config.toml
num_hidden_layers = 12
hidden_size = 96
num_attention_heads = 2
num_key_value_heads = 1
head_dim = 64
intermediate_size = 512
vocab_size = 32607
hidden_act = "geglu"
norm = "rmsnorm"
norm_place = "pre"
norm_eps = 1e-06
positions = "rope"
rope_theta = 1020.0
rope_fraction = 0.5
qk_norm = true
attn_scale = 0.141
bias = "none"
tie_word_embeddings = "early"
parallel_block = false
extras = ["some layers without attention", "local attention windows", "gated attention", "capped logits"]
init = "trunc"
init_std_qkv = 0.0711
init_std_o = 0.0
init_std_up = 0.0711
init_std_down = 0.0
optimizer = "muon_variant"
learning_rate = 0.015
lr_mult_o = 1.5
lr_mult_down = 3.0
beta1 = 0.95
lr_head = 0.0221
warmup_steps = 0
schedule = "wsd"
decay_fraction = 0.566
decay_shape = "pow"
final_lr_fraction = 0.0
batch_tokens = 32768
max_seq_len = 512
doc_mask = true
train_tokens = 153200000
max_steps = 4676
dataset = "wikipedia_en"
Each number is 500 + 25 x the weight over its row's rms, rounded and kept within 0 to 999. Layers, rows and columns count from 0. Numbers have three digits each. The size before them is the row's rms in percent of the matrix's.

# layer 7 MLP down (transposed), 512x96, rms 782, rows 440-488, columns 0-95
100:496486478495490519497496544505471485492474442526466519467487539519475497492541487503527529546501487554550511517494503489534508537512467541486473491501512497477472476515523487464551503475495478534504511535493528508549509455527520472507546523487467549500539490499515512510481509510506485481
100:488486439501540508517480535543526508491501528503538500527505525525497464513499465478525474485468465455505447508513488497479473536499488481490507483508477541494468509488481507524484564461518491549495535508510513506504528477475497471485479476531489526441480479490537540491533479484496506499
095:487499479523524480498554477454539479491545477486523520495531482512520504599510490508470518489502502476524525462503506506493514474536459534514488542503511482475478470526513515478496484444459469518498503504523496514497522518489522522491506476503527469489483550519530508481529532511491482517
104:479459465520538522498506488484566542500504484526511502550518468480501480491491499500502505526501492490490533508510531519439490507501521523441564502515477530542447526488520491502517452501487480499524528519518499515501482503521526485500506479479465506504480550493468514503525510504441475492
098:516486487534448445523545472540489474543497482487499492495452460494517495512472491492463514480471472493487494490511543486512460530534502487462529512525476500494484516471530508429460468460480517478502471499477512461513495486473492498486500502510502525526508475523547523509504472521524519478
101:448509548483482489522537485510519495521510501467483528516496485520513522513481521525550518537533501515470518470488517483509469533512554493475496499487518515489527523517533518525456499524492508494498451489490522480532540479515553477504512527544545475470512479493496461488495501488555452498
100:481527464475474490512488495502498508492483495523474543481475493480515503492571525457515503478489528508466489503477454488491528494507490480510519482486527511486498496468504494499520524489510503481502564469501485502492474438499471558495498495473443492469493461473498498549443509532480471461
096:491486514525482468522515523487507448459524502489522517455477511516524507514479473487504487515503493457527494558486465489492496473481533534534513500487537460466459496474497514530479514445476491512513500463468518471508495533513542531476480472526463511454496488557500495542478509508513484499
096:481488530497509501493544507474492491483526532499492515508508490508496532518492488477474471494508484491502579464495534505487503522490508501471536518504491525515511503488463529447471438536550501529524525486515527531497535565467476476524477512530495569517494506495529496514487493469512506521
109:495501489505503495523531467525489429512520491524526512480468507523497485534526495518462464499506490505496497510477500469507512511532498533539515531522476500481515443485506480501487496510504487440527579531489484472521518536486481529527521517526484456511502464506545493495516531530544471481
103:497472500473482495500478518450529501487485487520481536466536462551482496452500469490532500503473507508502511514483505568539437524498517521535502468517507506523519480520553522518511488504470525500475430526488472508493471495510521482507511490474504518477469526509510490495515525526488445488
102:502497517532512505537482492528534484485497497486503495498516481462515491440450518473497494533523525485466498547509528529516499513429500489484484512475484483450509458499517503519479532492504475466530562497511560546463521485494479501528519491499492531489501487475495482514451472470493511511
099:496518496511506454470530478537520515482445457465512494539469483453522476473496467509496522488516466493480516529499488477470479496523510530526473488509480506481524493492514548504504520529536493512503546458500493489514486516467459509482488507534531536501454559508512487473520555502486513533
100:472488498472493503459505483486504545524498477478523454573511515500493524554521541496487485439497496534531510507494460441491510503501518469506511493512502550520512492501501473511465464483502462484515506518500509530480478491503444551500450497490498515529480535493490484510493546497498485506
098:524487493476487491477527468470454476474482463457520446508480500496530457529560495476479537512512500547469540499466460483499532520531506495463502513506520480487509540492515484526513503492493465460503561504523476512517512501530490496503514505469519497463515524523502506499515515460549517519
101:469496482543510507517482485457490514505477474510528452499473468530478509504496534489478538474544551482462475495500526524465555519514496452503504521534492502474503501507510452501485522520531507489534453513544523488523489471487507479526462508529462508499499476488474462501500511454475467511
101:507508520485526474468515528495470502503492527535494488476478494513466488505483493478473510506512455527507474533481489497536503490488489538534475472494521486475480522447504559554486480496468450535481434489472507521492481525453517508508526489559469475511514485496507504479556520518494513510
099:486548506513531488502470495492516504514489482441512493510472493466495501511497507507525491451489491471470486480463525517534471522537532501525501528520444470491513457515468508522533525513481541510447507550523490454505474492514500490497500474533531459496448446484479512525516507524497512501
113:463454484523520469518500541522456507548492484500478510536524475527457483541526487510481498482501469524498480503470496484476485513491471493522486514506502486507483492488510476540526478498484483485500428508494463518499476455484539474461444460502471481495472517500538491535486511485547468499
095:466451478489500498497506530485515507513512558541501462492507493483514522522501564523466479507500481487463503505491529514513485520477485477501509510445581537491504512543489525456499490509491479512533496483499490493505509474508482491543525488476511501519518460560442507498509509529475474491
096:509486513503474540511465471459531504500464534515538525468491518473490486494504468479485500525531580501555483474499447534528500514475499449492484449501491479508505475517484493488488512484506550520499442518523503502489508509501509537506491469501493515487476492541465485486518487543471501482
101:488476471499547544479502505501479451504456490504527517470511526502554553531467495536513487483502495510495530505482501525469487491535463500458480507489499485502532466532522522491535463523546488519508512542492507522510528459496485479496517536498470525482505505495433513505506485529489470546
106:459509499522476482506507490467468535487453459510515463510502534490507479495506511498511496512550510464450527458515440468480539500534527521510519459504499493471484528539524507515490456467492481535468523483534516482519500447458496487495482529498488500504509463518461518527512510514472517485
097:523492510477479488493538502460509492517539516525464495523477488462525514512487543541522524504468499476520459441554449509525470493504532491501492516500489478543477511515500516549507470500511489507455507533475459501498499554520491479487447471482501471540489505550503496493484501512478490510
101:496454511481503504533529528482457469509534543507501522516518485440476505494539507486495481490488444495489509504501519461479525504488520436484516508491451496543494492480470493493480470531523514501506445526504492525508505519495498477516519518501509497508534542481475458446454518492543523512
103:533463526492518521494484503484460488516499485506533497516529505502477488465513502512507526458504539509499477556506529513548524499490520470473461455493468558472503480515511490470484514534470494490501557511501516490467479530473483495520563516506497498521483485478536461466463511457497467499
105:509483482497528472484536494493471549512520507476517515488473527527494493494550528485496491500478478517522511517567528508494549519541516507485468537466521532518518525483492482506535457540508540499506519515521494489522506534493483511497475477497493500461503503493515500506495488497500603544
104:526488494518468412557521531456510478475503551520490471499443481489493531543523493500506503513524520461485514504511540506533508456523525513497506499507546468509519504469488474477494522521468483508504509495500523496521523446533484508526540500493524524520507530533486495512498507520484515482
101:513483495521458527517493537500543498512519528531485519444473560491484523488486502484474475458457479545495499484457475490503515495469492508462518475487528494492531504504485531493548502434487494448491433531465460490518476499474509523486473510474508500482518496514493483503494497499495521480
100:487500464490541483511431500502480493503507471497533522467504517484480493529542481489459463502487507455520535503520489501467550529485484494516492469489547468490486505509539512541496513496502537483544525491514495542509523480538526517469535542449530506501493500490511494525509538491518453507
100:479450530521538516479554489484487474495513508525460544481526510511486530514545530507468493528543470521463540540492536502487511482497524461485494509510503537514489505538512479492448527512499500511521516500468526487559461498499509488549491505491525507492504455487494491465509503462466524511
098:504467498534509521527480464446508504470491523535471475541506463517508520549532437489541461511493542499497495456520526521492533482501511489455489494519497481496492527482469463527488514494491507521495418511514465473495488538498519511512498537506509529461506535480483515499493491508517497488
099:534514543483486501489488506424506502427468506555477510532484482476484507512457468469486509497470509475518532515507472568498461501484513486504542496501499470477458494505509504509526503515512500526508484464488509483540500551505495537530529517499476517481510528514464499501524505502466500519
093:499521532467471464523500523520530507465483508447493460464494512504488525437501515479521505491492442485508485495501480508497499529496502463455516543485476512466491483470501478490520524513529521498537504523470540496483469489510510471528484483504507471490474546502438485508466489443525523527
089:502476533511513525474483436542509518509518514499442467536496492455468514434464505510517503516483529524448528488503491523466495470547476508488497478479460460468515532491552507471515479483495485525496508481514482494518480480529470515514484502489507508494505488488479537533533487511511461486
106:531502536507517499468529493516528506473475522517447487491443522497557502506479505492529479468477473505488485524477507507495511492488481479517503478504498516531448494514472457454483522509434524539541493484495492474489506516499465567504501537515483482499470508484499541481477501523495553504
107:504494529520507489479524481461425484505524484480491518528522493471522551465514518499503521468553458504500476474452483474473516532480497491523525507541495548534500498527514525515532493512508533486480486475472512471502477542492457489461508528514507507459511556504502504472487505499464504501
094:496498468485509515511412459483498564490486487495501509486534478451481508479551495482488515511498516487505535522490513522490468457484461488488510503507532509546461527493477473523522505548519484486508487507554455495509494521504475532537501468478499487488515486512492490516476468537518530517
093:511520512480510483499498479542532527518520521487552502542489493454500471455484515535482524475492485492482513463489508515510519514514559507517479483451519500474468510488572484484522530534507518494473515507469485502506485515528456514548536552526531495509506503516560504523490511515486512488
098:523498491521468493500422513516473493481498520454511540543488492500463511534508492515520486520508490498463492487495482538551529499552494540468510484544447534529482499480490480499508532526498509497475519464464511531472500528497550500527460474495492543499488498499503517502517463465485517499
103:517551478539573471458484529525516535486474468517464499540441477505538507494515511543499502526483515491453457470492478546490551511486498499504502515510508514476506485499497469503492546508517468514500519512497512483490524446539508502516504489501493475491516461470471481498524486506516527487
100:520495470532519530508499474521510463491488467536478501509482545487519449457536490471508502488492493515498469540523499483507474456532477481524480512421542471487517479523478517486487469497487548496494533506525509536525507489540513528529493473488498549465492494494463494484508502483542507475
097:527482594489445466512507508503511476549527472496470469468491513486473562486510483514494480489484514482480512496541522493513507507486482504479529512528481467505441524508500509542486477532528552477484512505522489488488466482521487462538510522513488501492515479490511484446493521490497498493
096:483526550488510495498451482491451485464512487497530500486532495511502506535467506495523498497521549447488502479507462452495480506500475502501546525520459475466484487490501512513492445479516497509486482553498513527503495461488533538475449490504506529485545488490469520534477507512493520551
105:467512509477530499503523512474506544455494487521497482471547497485534519505491479511490499469501479545504512508509514489480511496488506476502527495493498497546492507543470478537486477542472447508487490489477520541509467549500552530453480544556519441469479492479521510506516499478480520524
108:513473481562506511493532470475489509496529472518508469495551464521504568497439507489485545521516507511481486544496481506490511461490497484469504500519489494506481473495491483518517514445475463471470481475468494516470491478484508522497545539503525472481448491512526497534488491526513506541
106:511458474507489493510515524510480511476497489515518465534482464543472460480485481493498561462492489470498533512453519481501474482522507482497492512504474535457507489522534511501521485509472538571492510524509474491542448471464463519487491521481514471478470522546497467477479504516501485480
109:499513478504461501470491481455493520489497542515512502506490474486493493481557463482480517492504474487474503501522494508498514476514499497504524481500497505519467485495501517519453531548473554518531405485474528542520501524472509513481486496479493554471565483522503507457523515495491486480
097:503480541503465547502537471458504552482511527488528512482488517522497494498501474503496497468499498518502469524484480491505533530484500451451514512506557495522493490508517507457521527539491503519532464518467513449478484525494464497525522480511466548487538541542552474501487489500492492482
# layer 7 MLP gate, 512x96, rms 0.631, rows 441-488, columns 0-95
089:530544470537455457542520513500503482510489490509488469481493496483494550545481534493513471498511571455521499482481442458515476488481505485481507494515529474486499514486463503479497474467511496468518514506456542454482518494509471538485499484505496471524512506447486489529487512491488478487
096:514487473522490479491494499476498482492520470461500502464515474536480501480507535454484523538502529497509511515498476552500491473487486517529492512514519521531475471480457492522515498483474492536507546495457484456532508501514559549564514503532513536486483518476472504519455486525531461494
115:482524473535502469529506540540518493534535494526469500508497508510485481476501510495505507511470495476487458493489561513471464524521504524497538455517492520569487501480486483507459494499484483474517505536490526543481477452529544490550530498503485514520493528525508480490547472523515496461
117:539490473472494544481485499508521511523518534507476457504520484502455528452497525494511468529459509498487476481498497478462492479481464482518501493466529481549537512488487526532503522473474485543481470522523456572479528467510487519499529496481498483462475529462480489511485526518493475493
127:470516514470448551498490478498446560512505477490489508512512513492496485463502492525517510545499493529474528500480466472505508551523522505526492543447523502536533513493499524495478536515522487492543520474505502510496518520541552508528483486498539532470512520474476531495487530492462476504
103:511503437501517468514529494472501524511472470490462487462510543514501507508572487447503453467527509505497467504454495521479538470487487515473479502513509500491505492490500497527544488551518492535499531504513464481494456494509534547505552515502479522470519502473489492514468514519525511501
097:542488488483479505499469513518460518494511503488482463511484506510493521485510492539504532460468526495480501509492532475479473540509494518600477519517501529506510492476448451491496455450486493539495482512463500496494502465469472497512490494488447475517518534491484459516476489503478468490
095:543507469569496480499464522490471498507483518495526497513493521539517455499493488483556496521447516504487490496483559539524528501504507467500522506443505494465498454476475504516443494502479491487525492518487488508495458547538526480494503501487507533505490464480499518536506509498548479506
099:510543503510503486496501505488513482544488436462524509534456498498494482523479497522522459529493524494524538461445500460452491490482529551463504473460484483495500509472503512483472537490530479525498477514500490544477502499557499515505448480505541501513493499472534505509504533513477490489
085:482484521525522476541473526502523503506439480463447471437467464492456489521517502489511521525488483517488485492496501492498517486489483498495531479490528522539522521485485487500534484471509462495507486508546509502464519459524508495499462486509521482564541505491494519449504525526496545468
082:525507535523423513551530537478511440475500490492508464534487505488497460556540500473501509480525507478528506500518528503525565543528495489474474487496489503488501476515485534538486528491465501521476512467496536513508525523511519498493512477495504533486481486491496493505485510452484516467
107:535482532491511515480505497452504474520500461481489459511507482545487468469466486475499524514504517546494549476480497452497493499489480509487539514546491527514489510488513445520512538508495454552517514531543499466539457479465499511509472489495497490533493501500521479529472470465495466490
091:515506469556478504479499486529537483469491509446489496565498538488489475560501456509513489490499487515547484512485498506479511540487505508475506488468516487517506536456484507521517504548515456486528522494491505511479496532528475520455464546486459519509511505502478507530463498538486477519
104:507486492496489502478504520481470526582494465532506477499460483505519530511493448489529448471527506476507467485506473528486464478534494486468475505471534492530472548529508505541479497522526471559472484514501508513489486496490484533502449487492465506518491530448515512521502507495500509481
100:481524510482507512499508547465527522538515492497491509480493496525496470505447515489501495504508493503464489455482495559523491527525475478515471509497455485540502486457498525488504516516499539529517519477512488470554488498505504480474510509553486577517513491509486461537472512537548471477
083:518484527537476521496515482467511522504514488452510538475404537535460443472461494508525478494490504478517476481481495503498497496472493498506495491460485519480457512484477517502487490472491491476515482504525552498477548501496501529537506482487458477437519499479487489512489502492506490470
123:520529489529509471469496494552455511491504481531510527513501534534534487497513455527538518477506529497547452460467499477520496475508462521498473485497515495459470498493508495465485517495551541506483521466498494495507486509501512529478489470517483523474522508425495521498516496458501544527
077:493504508480481545472471504450526506431498484476450498494481494435515504499502499494526503502516508484520507512535517490500510492489491521453502520495532508486530513534495499441489521494485500553518533502485526513501510472496459503504512471491483522482478478503481513416468492494444538486
093:480449517460496500508516467466469494514490515491500546512520551533500515501474521513507496545505496516476492473501472550470518486517463513461512481514472501486501482459525461503503488464494491512492541469481479547501478494525545490487517508533456473462476500502487456533567507505481499522
083:512519495506514515538525495483462474514500516517494499519524476502453435484483499459498488564503529495537487476501465514509500515446505495472488493522483489524480521506505472562450503498503470531505511530497524526495476497487483526500508477499486488446507476511507516445561510530531488461
094:514527502496495460511516565454513549478533516467488504494494489536469475486465522504522482498494545482526501523506485475496515464502531469548516524459488502511505535508471512515456495527477480494507550541511497460514480542520536455557500519499503495493469481519533512515476528497507501498
091:507503452507539510483515495460523525508486517441518514508522523465521500517493503560525519497492512484473516439480492514484466509472478469504489499482473529491537469533508484519488520541478473506508480472521500489467493542485500510523485469501525503455523530466518462550536539487524526473
109:489516481511464439510566502487514482472483494512491468487549466494537499439470499530489507527447494467493503502491509532494484527506468504508480519544557495456482514525515501493493541511492479518457488514512510549488482495501503510518528496533482496498463519483489494542527528468500471513
109:475478541496506467489492508522501493527526549532473486511483485498478483445517513533485466537481499444487505478466487477465512536494491554483546525529510500517506484550465443524546478512500497480509506525522496491445536510502529514480509519501489482510523479509504495535493472480527464485
098:458523479484499474514465462479486490487516452502485474497482501523492500487489538498540499524443518523512474491490458522442513488514514521473503522489552486479492526453495561509486475498522523483457488513477539491497496485521539499517492526523485542473519493473566473484496506470518496516
082:538518518528535496454538534482513472509520468492510490520512452489511446516482482512552516501450517495536500488481507549497548514463507503483495460482459467490479487498541515536471498497525486530519503515486486509470469485499526505550547503504503493505549525460515508483479476506508523506
104:519539509528509516464493524516481494565522501539503480482557521545465482500466498485513475490474538490488498530495508489459462490499489526528494524491536446490496518474471504522491470527495485486554569492487510534523487490508513505507508503530454513506471490496525525521456483497465480496
098:490472476491545537504515535481493506522492466524468474486515469472482483497520474542508520488460462494503504480513532537491474535470439483522521520472463512498470484456472505528505509501480482487491485490512480500519491538454490461485472486467558495472531525481526459509495488492535478537
094:469487472507517520484503453460517506457448461446478496517531493470492541480501502511505485469516492491474497469496502501500519492522508501507526473471509493464538489493519535485532502499478475501472559483510491493479461594473499519473554505518494468483510485484489517506497512523483484536
093:479489481476509485502451529484538482541469528481548480494502509509478492474506527520489481489486497525524484505509462528483520469518480484501510495485500461552511538521539526451487506511477532503495520480532517497563471528468546465522472481461494484487487509459535476515499489536516525459
104:518521546533448492479466514483493486469477511500475464476461512514494533507521526488504474477495526485525479450524513451491487553548507484456444526479496517518528507519507500499478552467483509464503498515519531517506505507451528524491485457504481509525474531482491527480493490480521487476
086:540503512552477497487479504438472445515506523504509510449484535505466490491495513504490524464460506506508491474496521551517518538532493494480493468507527477553511498501470488465505490496498529498479531509522436511481514515488510484524478506496478510446530493474490507541540454521502510475
090:507513550504480506512499508492497480556491496491502506535483538470525483512491519486531481471529511480521505521517485488535539504556473526517526525536526480551522452519435490524466506500497486506435489498507492486478523456494460497458531476477463510508477504493505479515533493496540500510
095:495522448509487521519540500525509532540514488505488525540484456509458476499490476473500533492490452509454522487497482533503525518539517519513509524524484449539520539500544525500521448495490506498516521495526516541519549492526481522489512469494525510473497526453465484499454520510510500504
107:496473511514491509485514498476481498499528507538474488484521527497438484486513498526472562507482492487544532503539544506478505517545470498500483531485508467527502519499496517516482473506492513496529511508501513473505510507510511437536498479477488511516517557524460521556476533441515528453
090:521515466515482514484475520504482489493486498492506509503501445524463517537457503484505492482510506488548506468502505497494446464533515533536446483528518486477503462481486528491497457477510489507523497492532477500501482463545489484566494464551495508491483444474502521561524491504516491508
098:486561537519492487483448503438464484473509495454538539492494485461523518538501534477477504487482520501508456489487474513480486486517520494510509508514534490507500494491498484504501512466481491489519526514556539552519485511470537515496506412489489487482478529505478490487478488477507512504
120:516512473516481481507470524504514484500537457494471530457535492526533501511556479504538547509468489499515502493502528514490532508498489519509468536498498522466499535505523512492528516505523542490493516469510522487409536512499490485481507506515464525472517485548465484474534496479529534532
083:534481505475543486522511514509483506490522496473513503493477510485499515545517514483557495531485510508447489487485531502467549480494502462482555472477494492492453509490521499485497506466505549539498535482518501487500505505423526502505495510492527519512549465501546463467509515482511550512
095:494523497488514451524461475496533548504464507490491472530473472455560492492552502520488475493466534508516482463483500540518515522497501490535475530512517526478511495487502478497482550524501478495485497527486501517481503456565502527502483496499492532556490490484462525514536508500511458478
089:465520496513510480522461501480484512519509488467518494452527518502510503496473490470507484567465502487529512502485490491498556477450524489537535450468482467512459490465502515510497530526500518500486553525468470460506446490497557495500507500492515512515479483517455497458480513524488506498
118:505566477491522502489510481528529489497508533496523491536531490483545519540496483539543500548467511484498482500515519487494463500514493469495489522496527471481499490512475493497540494488489476560462561504528497481537526513483496511503494526553496525441481551513492509480465477497512521479
099:504492509514525501494499532520516521505459510516461476528504492505500497505440477493515465478482526496510520496493552501513460496461461498548513519437536501516509549521464475550463489531496528491550483491514506517481481474461490496494479489479495532522495529522504527493516515488536434497
102:497525507501506519512530531466541514546492482484490485513465521517464472544517461514489499512522518511492526516537539491486539450490491500538511489511481489497502467565511513515498485516535509498533546460539518452491510516472470485555496485481513516490495481514478481534519502491561491469
098:539552543456457462502489515495485513504459496502507513497472493479479479537514512479519506476490543477540515485515503503496501510522489515488498495476507511501565464490509522422498472489489519505487480520525520454518497482496507449522490463509431515539481513462499515504483495484535486494
106:516504537523496447523485514517484477551470542483493503479549517488481494500537461502500470514491523510459514545528541512487500514504465494512460494489506543500488508550481479500502506480531521454499525525559488509495529516516489511485540508500438498499529494529542523465518475490492486477
089:492561552523473474470508487388488495479522486497513503509492492470452503495496485528500510502451530499498459504521480464499513482466507538471507523493502498480475455516488502506456501534503539474483503497488506537500499476495520473506515480506474532499532474497520506464526505494512507533
115:465514523521490497488484516544500509561527488475467525561491518501498465456472463500468503461488482477518498504478485525455506494554476510546455514525495492476489489460466512472494490517511482478520525498476486502498518512497527512499524498507477502520523553465521520481432520508471513499
# layer 7 MLP up, 512x96, rms 0.418, rows 441-488, columns 0-95
105:466471500487532520513464508515515474486551539518505512501506473459511520478472528506516476491497500524503508518510493493508498517478486534490509523474438503464473511452496474451496533485503495533433535525493487488487525476480518436498494477473510549476545485525480472484456519512478504512
090:495562473492526523487486504525506525494480511507508477474536512505501546432481487520534500521482499477465503512505467460527492507502475490501547500491491460540463443459485466491474492515522530461529505502485527501496494500494475475496529510499520505475520443553480478510511487506450480522
109:474499467519510489518497510465542530513501473475507530506511502484486465466462522514452550493499483471483498498513463496481482495513517553500503457539504506505532518512544507500527479475521502521467494508480504540469542461573492494477517530479500530502492524469498489496488577482499508488
111:473509446544462496516544483501458464519547496526503501483461488482519462482500483530475526465484493489473508503526496471465516505521462525514511483530473506528531479522509488527505471476490498525535498487464481511543522482500535547520533467497545501465520522509466459470477486524505499494
099:522480499461525526493528502486505473463485500505484528497527494508522527463457510524509506532458513506502557531473491440484479529496484494529491548509529505517481502473502494506445503474478545543512485477527494506456496495499503480543474496498498470485478508450488477494507494464489552555
098:532462518494545504466490501508484496512501511467558493506476485449519545523519550523488499505514512481528523488527454491474445527466462510538536477510514475515460532479501505492479466470499493453519487498507481489481480475481493528472475492488508475500570493522481516485533517500503521480
096:523461480462478512501503479529514500450524496512492489496419522498530542557508481481518510477516526472515522484511477460488518474499463484537518499477527487460488522494466485529495456481503491473446510516499505487534499464498491527512521514469496523490537526487461484450496502489486491536
095:530502501490477528510532510491496498513522577489509517516491518528468467537555477489545501522467542513530503525478555535518524506465508487506532488484520488517460529553466478510488515483482552498518490541478511502507530478502504519475510479483500495493551480474490477525483481462497492517
106:508475525485474486493490494506496443477534520476498507498518511530474479490513507535477521490465488480487486509533472532518534491492493467566558489538497492526452475488508483488500506523489517481501503500453511432494480520473466498526494527506507439533533491536484544500511501525503462477
097:492504525486522529477503549555542553500444495457486522475488505499502460495469495513542475492502479533487493505485474535534529516452507465489508484458529551487525499497495479509515525472479464505482489530518476492459485491553524527472507489472505461526512516514501515494533508491524518507
089:493517488524474493523549500526460504524482539512530513476468524536477485510513552509523534462456499506495521497495471465446487479482516515532503531499520494496500500469532453509487480496515506513539487491480461450521461489495509480522447457521486485459523548493482495480482523519522510484
106:506489501519511445491500473562490470502488497479496538533482516481503524477537534487472540499545489509485500496519527547469516492527516524522510454470492470442510523503515513510514489491487536466480499495515495578479531549479447517503485535493524482495509526524519498497517518491515521497
099:490462492565485528480537501501434463465514490500524477478475446505479530499498487501484493524483464494539515530566496478498501516482474475518471541500506470494489527514510492518488529458497491478469532498464452503498465504534485505496522497490531463476507471506505500492482514531462467498
096:503510483520465482527555535508511484477498519470456522570552524527497457523555506512474523472513514491503503489514475502500493505509499497539488458488546516481526537543521501500516519528473524464517507455552507497525514493539524494493515537533522482525486484522482482473483516491493506504
102:489516537504479532511511528468498541522465475500462490494470508513478485498486525492477524512529513518520514482481541549505543540527501452497475500511482503514457517513492526516479480456505508537529486491493471520522437519533497466442507483516503563479519476504466470531497520497508481478
094:520513450509501563480543518487496480505555478471498476493486509548549473477503476500535521489514512532445530511509505523466500492519508531502515484504456493527472490471506505495466498503506491511489476461466526497551501520464498509539504524505539481507510531508521537524488547453496483505
107:485484490510492592512522494472500498526473470470524497499496530499505535500474500550474511457526480509524492476536517547490479526481538466497506497480510543530506502484489457513475476525495486459511505506485498509497521511519498528537499512466478514479501502571499480493474472500491430496
098:501502489462517554446444500491493542479495459477495452541511497488532492471494488531500500493515543473529480504505498512511509565496502479524497543540507504464518520495545498526478467554516548546480489490522507494523517501487504469524501525490471521503473490521527496519502474476477491491
086:431515516514532486527507501490481522472494468528483556490510526496529512524456531483556487530491491500508512498478481502477490526519485501488497564508462489494523490475528520500462491488524516534526505506480490507450534461513505509476466508518491509482475520525433469498475524484461471478
094:511533576532504515501530519496466470525514497523532518495534493478477485448492483518481501504494495493565481448510483515509475524471538469464473519522516522512512523516511480498498521528471523516524531500544535523501463493535487513502520513499525475469501500523484502463561504543514495504
100:514488484511484500503483496540479494512487540471454480490530473495543494508494527481520520521494485479455480524476513506508538579533517515505533495481486531463489512463504473503509538515450511540535498476517499475468514461447513522464488526537521494510501482478470492502541491476503519461
097:522491438495501505500472523548492521516499494489456540493533494490505505462520544492512537478498483566484523479477472524482475492553493532536538501497524513511474500490508487496503477469564482469506499456523480500482512489486462492511465485503531500500484492483517472494485495504473538435
093:486519514513507475571512465515509501514479509477524492515509512487525478504492511501470516488473511516491473501444496519493451512491519502499471540487525511569518511504487470482482514490482453465495487504542511458548502541482436512495466487541514524535486503515500540475490522500501494447
107:513448500468452465535531522505465510494520521496504502502522521457470494508467505517505509488532486478507473490504550466483500506479492482498549492475457523497502475472485448475492451492481453500550510494454514504485495496443479501514556495480514524482524533483506519491516510532461490496
089:503478515522541517511490509514502531479500544522526470513515464509462512512512514475471472531442545540520539528534507498511506536497531447460478482512460493529501473555472471507520485454435489531500512493471495502511488479519521496505514507490512459512467517481500520511506473511517481480
098:530528448464521544481512511545530455520511492494497507517498468490513505519492491479427494505496494536503538487479500524518499480529505495477484516471513509479513531460559510483497483511485450503475516518545482505525487525462486534507498524502498493479496481497535472509454439518481522535
112:531538474490488487533537485485447495525517556517511462510519485513501473505474464516519480489485499457497514495538513481500451491470479535520492512534515484457478551517490481519478470483492548492498514471553518533526494476520473501507546529531483530514504520522491534518473476514472472501
104:496502491506487523513548492496506450480514520561506477536524521503518466498541495498529540513478495522507453552480507514497484550505501523526514501463523477487499472497506494501523475465476508512512493526513500540529514527511461528506501513546506519495524558509518516536536474481544542543
099:504512480524505455519491530518512490505509502507512512498488508492490465488525501497495457474515486456522527486500494482507529472534476490497443433439513539512483485488499469499525501550469505472470516470489486528503505485567492493506519487458498506573475456476497491529493500525492497462
089:524506487544542506470471535481499463546469461580493518524507471518469472479505510515450496484510496515512476503506529528480501458517478453511477503441441493497496512484501493453484497510478512532504470510472539518549497517487520480514487509466518496472490496511502484524485496509489519499
098:507552557548471521476470489415506481457475532496477469476488501507518511507518501491482449493503509480514514465531483492512497524524510461471465500504499486476514518521491488520477504514508491462482502483497531522536506541481514521523493473524480508526428515478480499465519495490519487476
092:498500500477482508484535484421520510482483523510476512517506494474538493505443499531501513484453557499508492498518468515505505539500508501523522502486507427501523457458472484506504484528511516525438498501460486505523476531492500484495519501491494504433527531493470516505523499481468468496
097:532537473529495510518526500488509511491466528518550493475517470533477527510469461461496499539498518514539515531497470486515495549483480524498469470488553504487479500464579449494482504482473466495524507510482500476473497530495523538510455501448520498496506482482504499500462508486514478498
093:523507492521525524502473481536539492502495512505529500472527521538515505485501522577510528512540503474488476521504520499506503514515510517528483519451553506511534507516474499494478517493531484554471504519483527534541528489531514464502500516531505465499497475555556497456505536511494539488
102:513498481538514496484552503514500439478423466490490547484506502518496520497512477487492459499481517516473472522501485493522531513500510526508510476513507481513457567517515489441504492538531487511499518528511487471498491534499493475509536556514498477538510484480518512517562495492499518484
091:503485531434489523502468523504485537541505509492450505501466468523509521505505523509499513514516508481485531509524463503497503556485513495536495476469521542494518509554479488506461485513500486505483487512533537505491545499519469487532479484484477547536464470472492465471547488502513516449
097:530501511537525533531449535413493466518478527484525503476505487448514516525552470472481492501474518499488505533516473494499511468498509493505509498494486513522486498503464464475503496562488496494503524538516496520506512544533480517532491503506521466515505490489434521491527511511515466518
104:530503533489508514510515520499453494466476463486489518480536479504498521515455477491524467503537470473475508500509486498486523494530528503465499483509536470470513490488480525517517486482481512537535512482462536504524551492493473472457476489516467471529516461546508508497506523452491420505
091:492495508498504509519534479493497529485484454463456516530440520510521528483506507481503498512536506504498505464528515559470547513508550497491463521507514511540491508508531504529448496455495544510502501512484461532517501492481491505509466501438495493494469483556520474481530525518524473501
087:488484563523517544440460504487524465501542513484510504519479498494508522492495528565498501510543477503490489516507522507473520479520467463497520539496510535499479496509485528506513509492502518504464506471471477503498503508509433529494538472488538492476543542532523462480505500543521497474
100:521467494514482533516505540464523526526480521527486561510489520467545504498482503517457481463486509475508533541472482491483479511560510473499440494493490537501507485497502501482504515507465475503528470491482570501499540526506489504538490498508537545530501530472520495486519515475524526501
120:463498542489471472503531505454497499505537478504485514499531511460535507541529494527511464515489525495485492467502534473500458494479487446477492476535547523501513463483477482541493530495536511497479493470507430438494528487508485494520502510518457506485530502504505525522530471500497527474
099:543500478518482507546513480508489531499524482481477448523544470511532478534502514512509497510472539471471470499510508477486481471544490482467501458583508483497508480475486512499461518507501519486477480523456498512497509541493536518502474517517543544464507476519475515479538518492513486527
121:490474512510522512492503510444503496496513496554467533505498517501477537549450445499494477496497501515481487523478502504532495447504495462551542513545471542506499481498470467529494529522481485505494517495522476501492509518496543521486517556526462476505461501477458491507544499505531494511
087:482498513482486526516557517506532515505507487518480492510539534522511525549512524506555484511494498473508464484531479515477481530469541472465468547504505486532487487462476462496465500516514529519504496503520440488495517534527479484467489508522455513523473481455523489489515517484514510558
093:498526507490486539458484501555514494525493498490487481508501505507467453461496512516542523488494514538511474514489473521503529506516454505491505502511494502504525530505546486467535505531524510525547493522484462508502508526507505482544544507469507518495482445491568514461446453478475485502
115:550523505541450504471498462447479442508505537475502514494505467463477504479512495487498517471521520494492491516525492458502519522474513491488484465510495505493506475503474493495503525517460542525515542465494523519501514551450486514493482498502511502497489433519478496452532462487514490545
093:430530505489516542476491474518521497542514480479459513548479493528502478489498460504495506479478472478452530494492491529466494478543491483543482513500494480479508504491458503512535464511522498495529498493493489475532509539495550482515529486527508500474483530475533513453441506505463508522